Each number is 128 + 32 x the weight over its row's rms, rounded and kept within 0 to 255. Layers, rows and columns count from 0. Numbers have three digits each. The size before them is the row's rms in percent of the matrix's.

# up: layer 9 MLP up, 640x320, rms 0.0795, rows 362-417, columns 32-63
# down: layer 9 MLP down (transposed), 640x320, rms 0.0725, rows 362-417, columns 32-63
# gate: layer 9 MLP gate, 640x320, rms 0.0779, rows 363-418, columns 32-63
up362 096:119120135154122162123131099113153120248100135103102153091067153096125118142137143129022160123119
down362 099:175154105158135140064074143115165124127096150138143154124119189152179154106124098088127147146132
gate363 103:122174155133115110133102149156171119104102126070122094138165167125134171131088130128103133100126
up363 106:080103160118151096126107162111066159153109154141141127168159169117125164189131129136091137142149
down363 108:134133168099117083101083088099128099116149155120082107139107143146119114099114136111121082127190
gate364 098:092168130171104116109135170133132081135100071140201036095180132136175101156133166149106136116120
up364 100:107125183179131162171164096091178136085154149109078154108139119146145082067103067099161104105136
down364 097:153129129124200102161161102087143154140117162135119121108074083136128158166105153147137121079134
gate365 097:129149117140093148125133166145151158155111096123145123100126069100093102140143163132114079090097
up365 100:154117084164064136149212194112138104158130124118059085125155181075161111108136135147106157117139
down365 099:081197116132142141087183132132135040092104132141120121170132146139098119115128138098101088132107
gate366 102:056115114081152146151101167154162109127198152155113144111167144154152107115117105138123162100142
up366 101:160085122118121137120147086151144119174196144082179115067158098134138066094107081131138115160140
down366 102:164105146128097099131102044102149183093133120170101135170145129122133110226157135152140090136114
gate367 104:125123062134130137156131136131171124127170093130113097132125143077144083132133156158125067074100
up367 102:112066188116071150106143116160164113094093108111105123149118120062128118078156079073136149039160
down367 107:141147101141113140121119125122146167160106126177053163115110146116078130058181146177100124168064
gate368 100:121128079176100142101153093128101107092112119139134072112104173098132133097151189089147138147165
up368 101:120131163139129083176164159107162131153156102070118121137056121117127113165160178146087139191111
down368 102:122074100109147131191091133114159092113165136113152097068158164167148147102097157128177079200099
gate369 101:144184077189134150091105110124105143153133136138080147131053055136148103131100146146118157108114
up369 096:162113104149116140079170103165129180170058149143094110130109114118081133139125131188119191088079
down369 095:108128155124141134154153156156108148141142127158127093103072113137122143102108103127117059072095
gate370 102:135156140106168057144077118074172129137106112066146137099138168115172150140078108119051161127128
up370 097:152146132165139095115151120165088173130102151191122074137160095072112113134144182130127106158094
down370 094:147129117078144137152123159140120101081089162133056071129139146076090031127112093151119102187153
gate371 099:107153114107155091129108142152206073154148112126159081118139047081111172123154109074161151134155
up371 097:152142110187132189169145147178179146162098184145167142105103147130124165075114153140128146167078
down371 098:113169112166151114123104139094141172135173126192119118104146130140032082097097192136172170135134
gate372 101:164132190136139120119128099143074126119110080096147118116120153116125077105090079154113139178131
up372 100:153105136128108149207170048140107151201100111147146150197069198088142171099094087183126166124125
down372 097:064145121118131072161143141165127116118120192199116194150062134132093121192107116130064118107166
gate373 100:166128129159135151080136172107076113148184179103103129159169128129165129157108122136153128129110
up373 101:168102133120072175081129151163162147155161154086093119164132109101154209104129140136137118148095
down373 101:120103109189109086115201071137124139177107149121122103137089162163143098154096162142114133161201
gate374 095:125168159174105185118121127160137113099153123165140171190125120144080084166065170104168160070142
up374 103:118090168171138146143104057142101064162127108134128185121108071160088132146080218148148123145093
down374 099:157062105127147103119166156191112080140171132052145145114146169152146140066148154156110149134098
gate375 098:159096109169198100145160168137134144125142127181056112109075089189132067123132134172156094170098
up375 100:119174095108115132134106118108117147237147126154192132117108117099222131161070189142132180054128
down375 101:102131114122142109100144115086137146123113092153161126098161133122167100123111178129107085111119
gate376 099:122167129093122142055174127148125144092141142085095133186098101108146130133099142180152165185048
up376 097:113167125104142129205135164151144148149097136209153041184089129124138166196122124127162129154099
down376 101:116153103145165151087149133052104143113093149136105138164124116104124155127104107108125133161107
gate377 098:096091166146176079107152084125111154163115138100076158099148070142080078108146118190111109090149
up377 099:063159129136093113157166116115146111088098106105136150134113178102218144148081159148100165139153
down377 092:161122164127147137181117129089093136137091141127187155097136144165127148143110128104143112142112
gate378 096:126137137100109193128128091154130114139149136144192142099111181092161037153166169092131092128080
up378 093:130102079144104104128092066120088153106136190170157179129131112111143081162151118161138123134089
down378 099:108149129078165129121130136148159158187133083047138128119170174118106103151107138112084066094108
gate379 094:147125162124144125130178126100140155154155128200181162124105151178121172128085111107131169170126
up379 097:142103129113091082146070163150137092125152080091135102130185146140173116117149168180125055108108
down379 096:140143088156097114106168188127107145108127142122182148147139112126120191098133157146156149126130
gate380 093:078149128144102105123162069159139145123045153141107108127177153231143165128101120153126166072127
up380 092:113146136131155170086072199155076094092137144137131142137138105119137152165089130081120138179137
down380 093:169145108127118151136127114122158131111163129144096087145120124167154081134104080089144124078108
gate381 099:102211053100151149151122178087182129120105210144077202148169104128142126121140109168120098120114
up381 100:132156113103130140108090118102143094149104162179169108142084108137173120119093121209147128131117
down381 108:103186131133105106096181142151087117100175156128167153151125122077141119082089096125173183141098
gate382 103:152088148150125167148099084163141114126152099153083125118143163138119110162225142085075122172099
up382 099:125143184130125149089113162123160115157141109099146121155098117207104107159104009156176134134144
down382 101:100096169102096126106120119130152173137137163203139128113146192186178124068104118108163147144086
gate383 100:164079108084143185082128125160150092131146146130113106115167109079144096128098094104148092087128
up383 097:109111124137153106161157136167105173094156097085172129217116160193097167123116176122101115151143
down383 101:049188093154138152127149122131157146128146143137098137175111170141115137174054146123113105070137
gate384 100:148125144109100164066112163154153119125149118103190160156064103069169109118129066152187125106131
up384 099:110096123131158106064171132155097113153116086139090075121143122101097185145091091119141089121088
down384 097:080130163174129150151167135108151147078115145119132098121147124171092121090132177129126120135139
gate385 102:124096056042147219128117127150124128072085103071108159137181076108161113107156149172242130149118
up385 102:179192118061113089166190146109122148114076128093145130113139160130148122164162121136158049143115
down385 103:131150178134104127146062198135143052080200119174153113149167137152143050137140163112160121153154
gate386 105:166111115171131096092086091147128105075097119106156136083112156154169130128156107136126143091108
up386 102:143102117091072145137069085088165167175136137111174130119138149140072156166115085132141126143138
down386 103:074115085102184137169103072094088117175112151145078163139118133099106104121144130089108179099138
gate387 099:140173115105165101106130099133134147138145117135145177122151129104121152147098157113067138091120
up387 097:079110140150115104099146159120151100143126130179152164120137149109099154136102144166122045188184
down387 098:055100153155123131118167141085138100077123100171134072198189089149183117129097088197181120194105
gate388 095:094079125130138147129035140119125135193155145129197149113143098113148147174061168142118154136141
up388 096:186140153157150076199120115121133122108170059139124088102139137145142150156189099159128080131114
down388 100:199137163132136092042083157140159157139145147121113137144127147131114144125207073161095147144154
gate389 109:156146119122140141104133170074089084108099131130128124132071133128172131073131123086106155044059
up389 110:083147124110122130192180112164160122139140083082143136119161087142134136168135101165138152182134
down389 099:107072093170083150133167141090157160109112087146138030114168096115104153198096065178154130124107
gate390 101:130193095106095132108155125145131133095067131155178107075172110113163140089125131087128135148122
up390 098:154140110131161074127140090140123107135077185086097109087151152120114117063125192146151167143105
down390 096:138091072067057092166134190121102115146156136157179116095095141197150071167144141093101124158083
gate391 091:175124152135162072106154144102141093119075150163107054121100102151060127167109125151175174149110
up391 096:095130076099095119153162105115130119135164083100126121092119123142132110187077156153082117121096
down391 097:195084095100132166215154173145168122139072146111133093102164161174170076146151167144141124158151
gate392 099:144137168099169100138053163097123130126097145109138144059155128079154141156158123137158143072131
up392 098:120139109103144117203118076106164133138066117128139129053136094088205122110125116129093156139152
down392 098:141131098162028156150072142101164136163090114120084125174124102162151100162139134131123089150144
gate393 093:140116183097097124180108168159137102172154173087155079127173133095164101171107065154099096136095
up393 094:141130130062159180108152188118111119138151133104149140185161155150144181128117080129185162097100
down393 098:157117152099051160079191134168129107086149160105107210139090098110183081100098094059114118128072
gate394 101:116077135079127041180136167133126122145106162118120143151090084097153089112189103147150155184146
up394 100:127170082149113186115153123151167155143100111071114146114110161116132182090131092085151102074173
down394 100:116087119099141198190120191129101129052104139143107085052095157194117149156140130150114122145134
gate395 098:101150092170111145123175143091090149084124166088160138130153154118133158167117068151165152193151
up395 101:081127068112047113149105154100193083114115074119085135130127097113143085224169101156126148142136
down395 105:076148117136173177125124096109141160131151138159150105098165129203140171153097175111176113199142
gate396 102:128156121123140163165176161134156179131112175149128086093124136094135156145130153103134156087164
up396 099:095165096150122111171152143155136051104131066122176142120116174145111163088122098120070121103178
down396 097:157085105109094125115127133165141041076090204214132183137157172109155123147131105138176127109149
gate397 099:158159061183128128114076141171125149159045118141114081079118101153175167100128088105110087129137
up397 098:088060181087171168116088102195113116122155111112081102116123174148081175183163154130140131087179
down397 099:096077099142149105073125103140110152099135058154062070169087103157079135135129118118138146127149
gate398 104:127127182088108118133083104135121108122068158091134171146135158149128108112095087069109102106171
up398 101:128142129175148141131227140130118147178146150166126151110078083100104084159124123152132135130150
down398 102:147124142080100091121110124166138107078091153102138131128094199153154124121152165062088136111133
gate399 097:155101125062185129092120173190154168149123094139113124138165136121172137109151201069165127109198
up399 099:119111068106122104128150119098172184083141104108117087114118071117138166157075137118117130126135
down399 096:125108155103091164112146114156144101135151162056119128165094149179093149177180128135068134123125
gate400 086:165146109130131166158108093152163149178119103123149150119134110149123083123092162139099154115111
up400 091:128165123072126023099175140131117143089142125122145161168134057150137139155123102138086119131108
down400 096:167179098059117158104182123169118124164119097150091087168145088178139141092152105121136108177064
gate401 100:087052155164149126111165167128150166132121115116181098095138168093207125141112095132141141134087
up401 107:086088142174091148111145157168091139118132102165123064059131193078115118076091085149076137164147
down401 103:096070198158149200130092099139090111133115115121103105109184125066190122115170146145145150138088
gate402 098:146086099190148131123139143143131085121185112145157119126114095155131135136159113116113106106096
up402 103:158131112112212109116125149173069106087153134111211147134099176149126086090136150135118105158158
down402 104:141136108085126174041136112155157081143119106108063115075097150119149120115175104108111117176111
gate403 101:095195060141176099157156134170140141127132141079170095044141122126188095047101171086118088142174
up403 103:115130115149159113144120118139130112143098120169065053149125104112079129075114105108141129076064
down403 104:137154093158083084090088121124174105125108101099150142089112139141084132136108137139136113141086
gate404 102:127123154145125114081179033092120193146097123135108142075108123105130142118128082076119128107102
up404 101:165139101156152173094170146104178123142081052160157113155052108143152120126125147089136094124109
down404 098:102119157161192127053158160119147103193131102140170151139140128181136128143112151114106159087138
gate405 102:107138167131169110130068130102117102171109126116116181109140191142154116162077107125129137108104
up405 104:108145124148122099085096109180109172175113102167100130137134169110103106218144139149137172059152
down405 105:125081143148125079150107185128098165064183136192152133145191115148117165125147123135099130086138
gate406 109:150126100168160109084173159125135118120149125141133124142148126130141045135078090128167124147116
up406 105:070188062165105095150141107165120164164041094131073173196118175169124180146111078117120110105153
down406 100:109120134125109163142130054125118128129086169147132154123132090030107129139069137137130145109080
gate407 100:071127105148089142157132144140113192115113122136095156132155082133065097130115118169172155177105
up407 099:199088068121131123114135147134115121164125139120149131114186062153096139160126114129174170112129
down407 101:186161074132162163129117108118109123081140144116183183090125106102090112126153171131066134135124
gate408 098:101181101148111140132121164159072138160152111142234134124139129150194171133064111153130090150171
up408 097:101128134150146142086109101137108081162107102140154134129157073135148130196122122181108090143122
down408 100:043107148151165091087179170067160171066162160122108121109147155111121101141146077133130119106070
gate409 098:164160142104155115060096129130145155155105082137095152142178152137139075113166115211149107148105
up409 098:104202200096137163093195106127134093105162132159143089121156140072103158182122144095115125061147
down409 102:154137165122092106164151082109202173160200116118107150154151111119116171098171111124090124069122
gate410 118:208124126087123096131151135094162136173118146145160129142121182157122148123085100081122123096176
up410 117:094090117174154140113180107130087094080114101107093085133106106098108107130127135138107100160119
down410 102:145169121200131139144126147108128135093150141101107108128155127068108110140133182172170166188080
gate411 097:122108178137098100130172126156090080095112095164123128113058101138131186174130107175139141123113
up411 100:153120097085108104128135071168153134064109094146213030131113150095125145137136116116067115110169
down411 098:089079165126176119152113141115114154120150109099126135113139123137098086113140091122195179075085
gate412 098:127162141187132135135140102119103114164151147103157149129158072098124108117149135193186126145132
up412 099:158144173154123094183123139105149181171058150107179114152082191141150146120065107124183172103138
down412 100:137172190164131093090153129121198093178115152178169134153113120067059103141136109158134158139095
gate413 098:098091174104089194127133129110173146123154124098104138135081139117141146112105099131108171107131
up413 102:154144099093125146160159091094155136172089131108174106115136158130149160180190152125132122152129
down413 098:124096202103119139095166152181140082162183192154140076124109114125116091137096153079100101182141
gate414 100:116173097156148165096172129141156144137151131118136130117061123133133172148144144168131090104143
up414 096:143152112089125139143145154183099120088148182133134163132083112152119132026123144102087110140120
down414 101:137194096096184167132102119118089074151120107079159160113123115127155146152107055166133128139143
gate415 101:137114121125192140120094145191113122108098123105188159110146101109146107138149079051183084097087
up415 101:114174140161138125158065096133114097134097188127157129108180139105124084100110180179159145069112
down415 102:126114129109114177126098151192075093145087139114088091143148135152133133132140148189092077120124
gate416 104:083137108157132146079128124138103124121138157114090139105163150099118165143114068132107090089170
up416 104:147123111077098155193156061116107146150108113158112166091083128083155165116149160159120098177125
down416 104:112193096169088083128113154142098139124129168066129128095153149125109178074153128135131112127083
gate417 096:178203142100189121105151133110160119129091160208191068069163156072166156149125113098143105102129
up417 100:127112112125191122108243136082166099148121154095116156189110131130111143099156144119113120103108
down417 100:165141137095160098119128121191184102172162122116140115167120093242143120119175153079114135151114
gate418 100:112163165144136172132116170135159212117158168124155109075183131088171145128112098137145099151090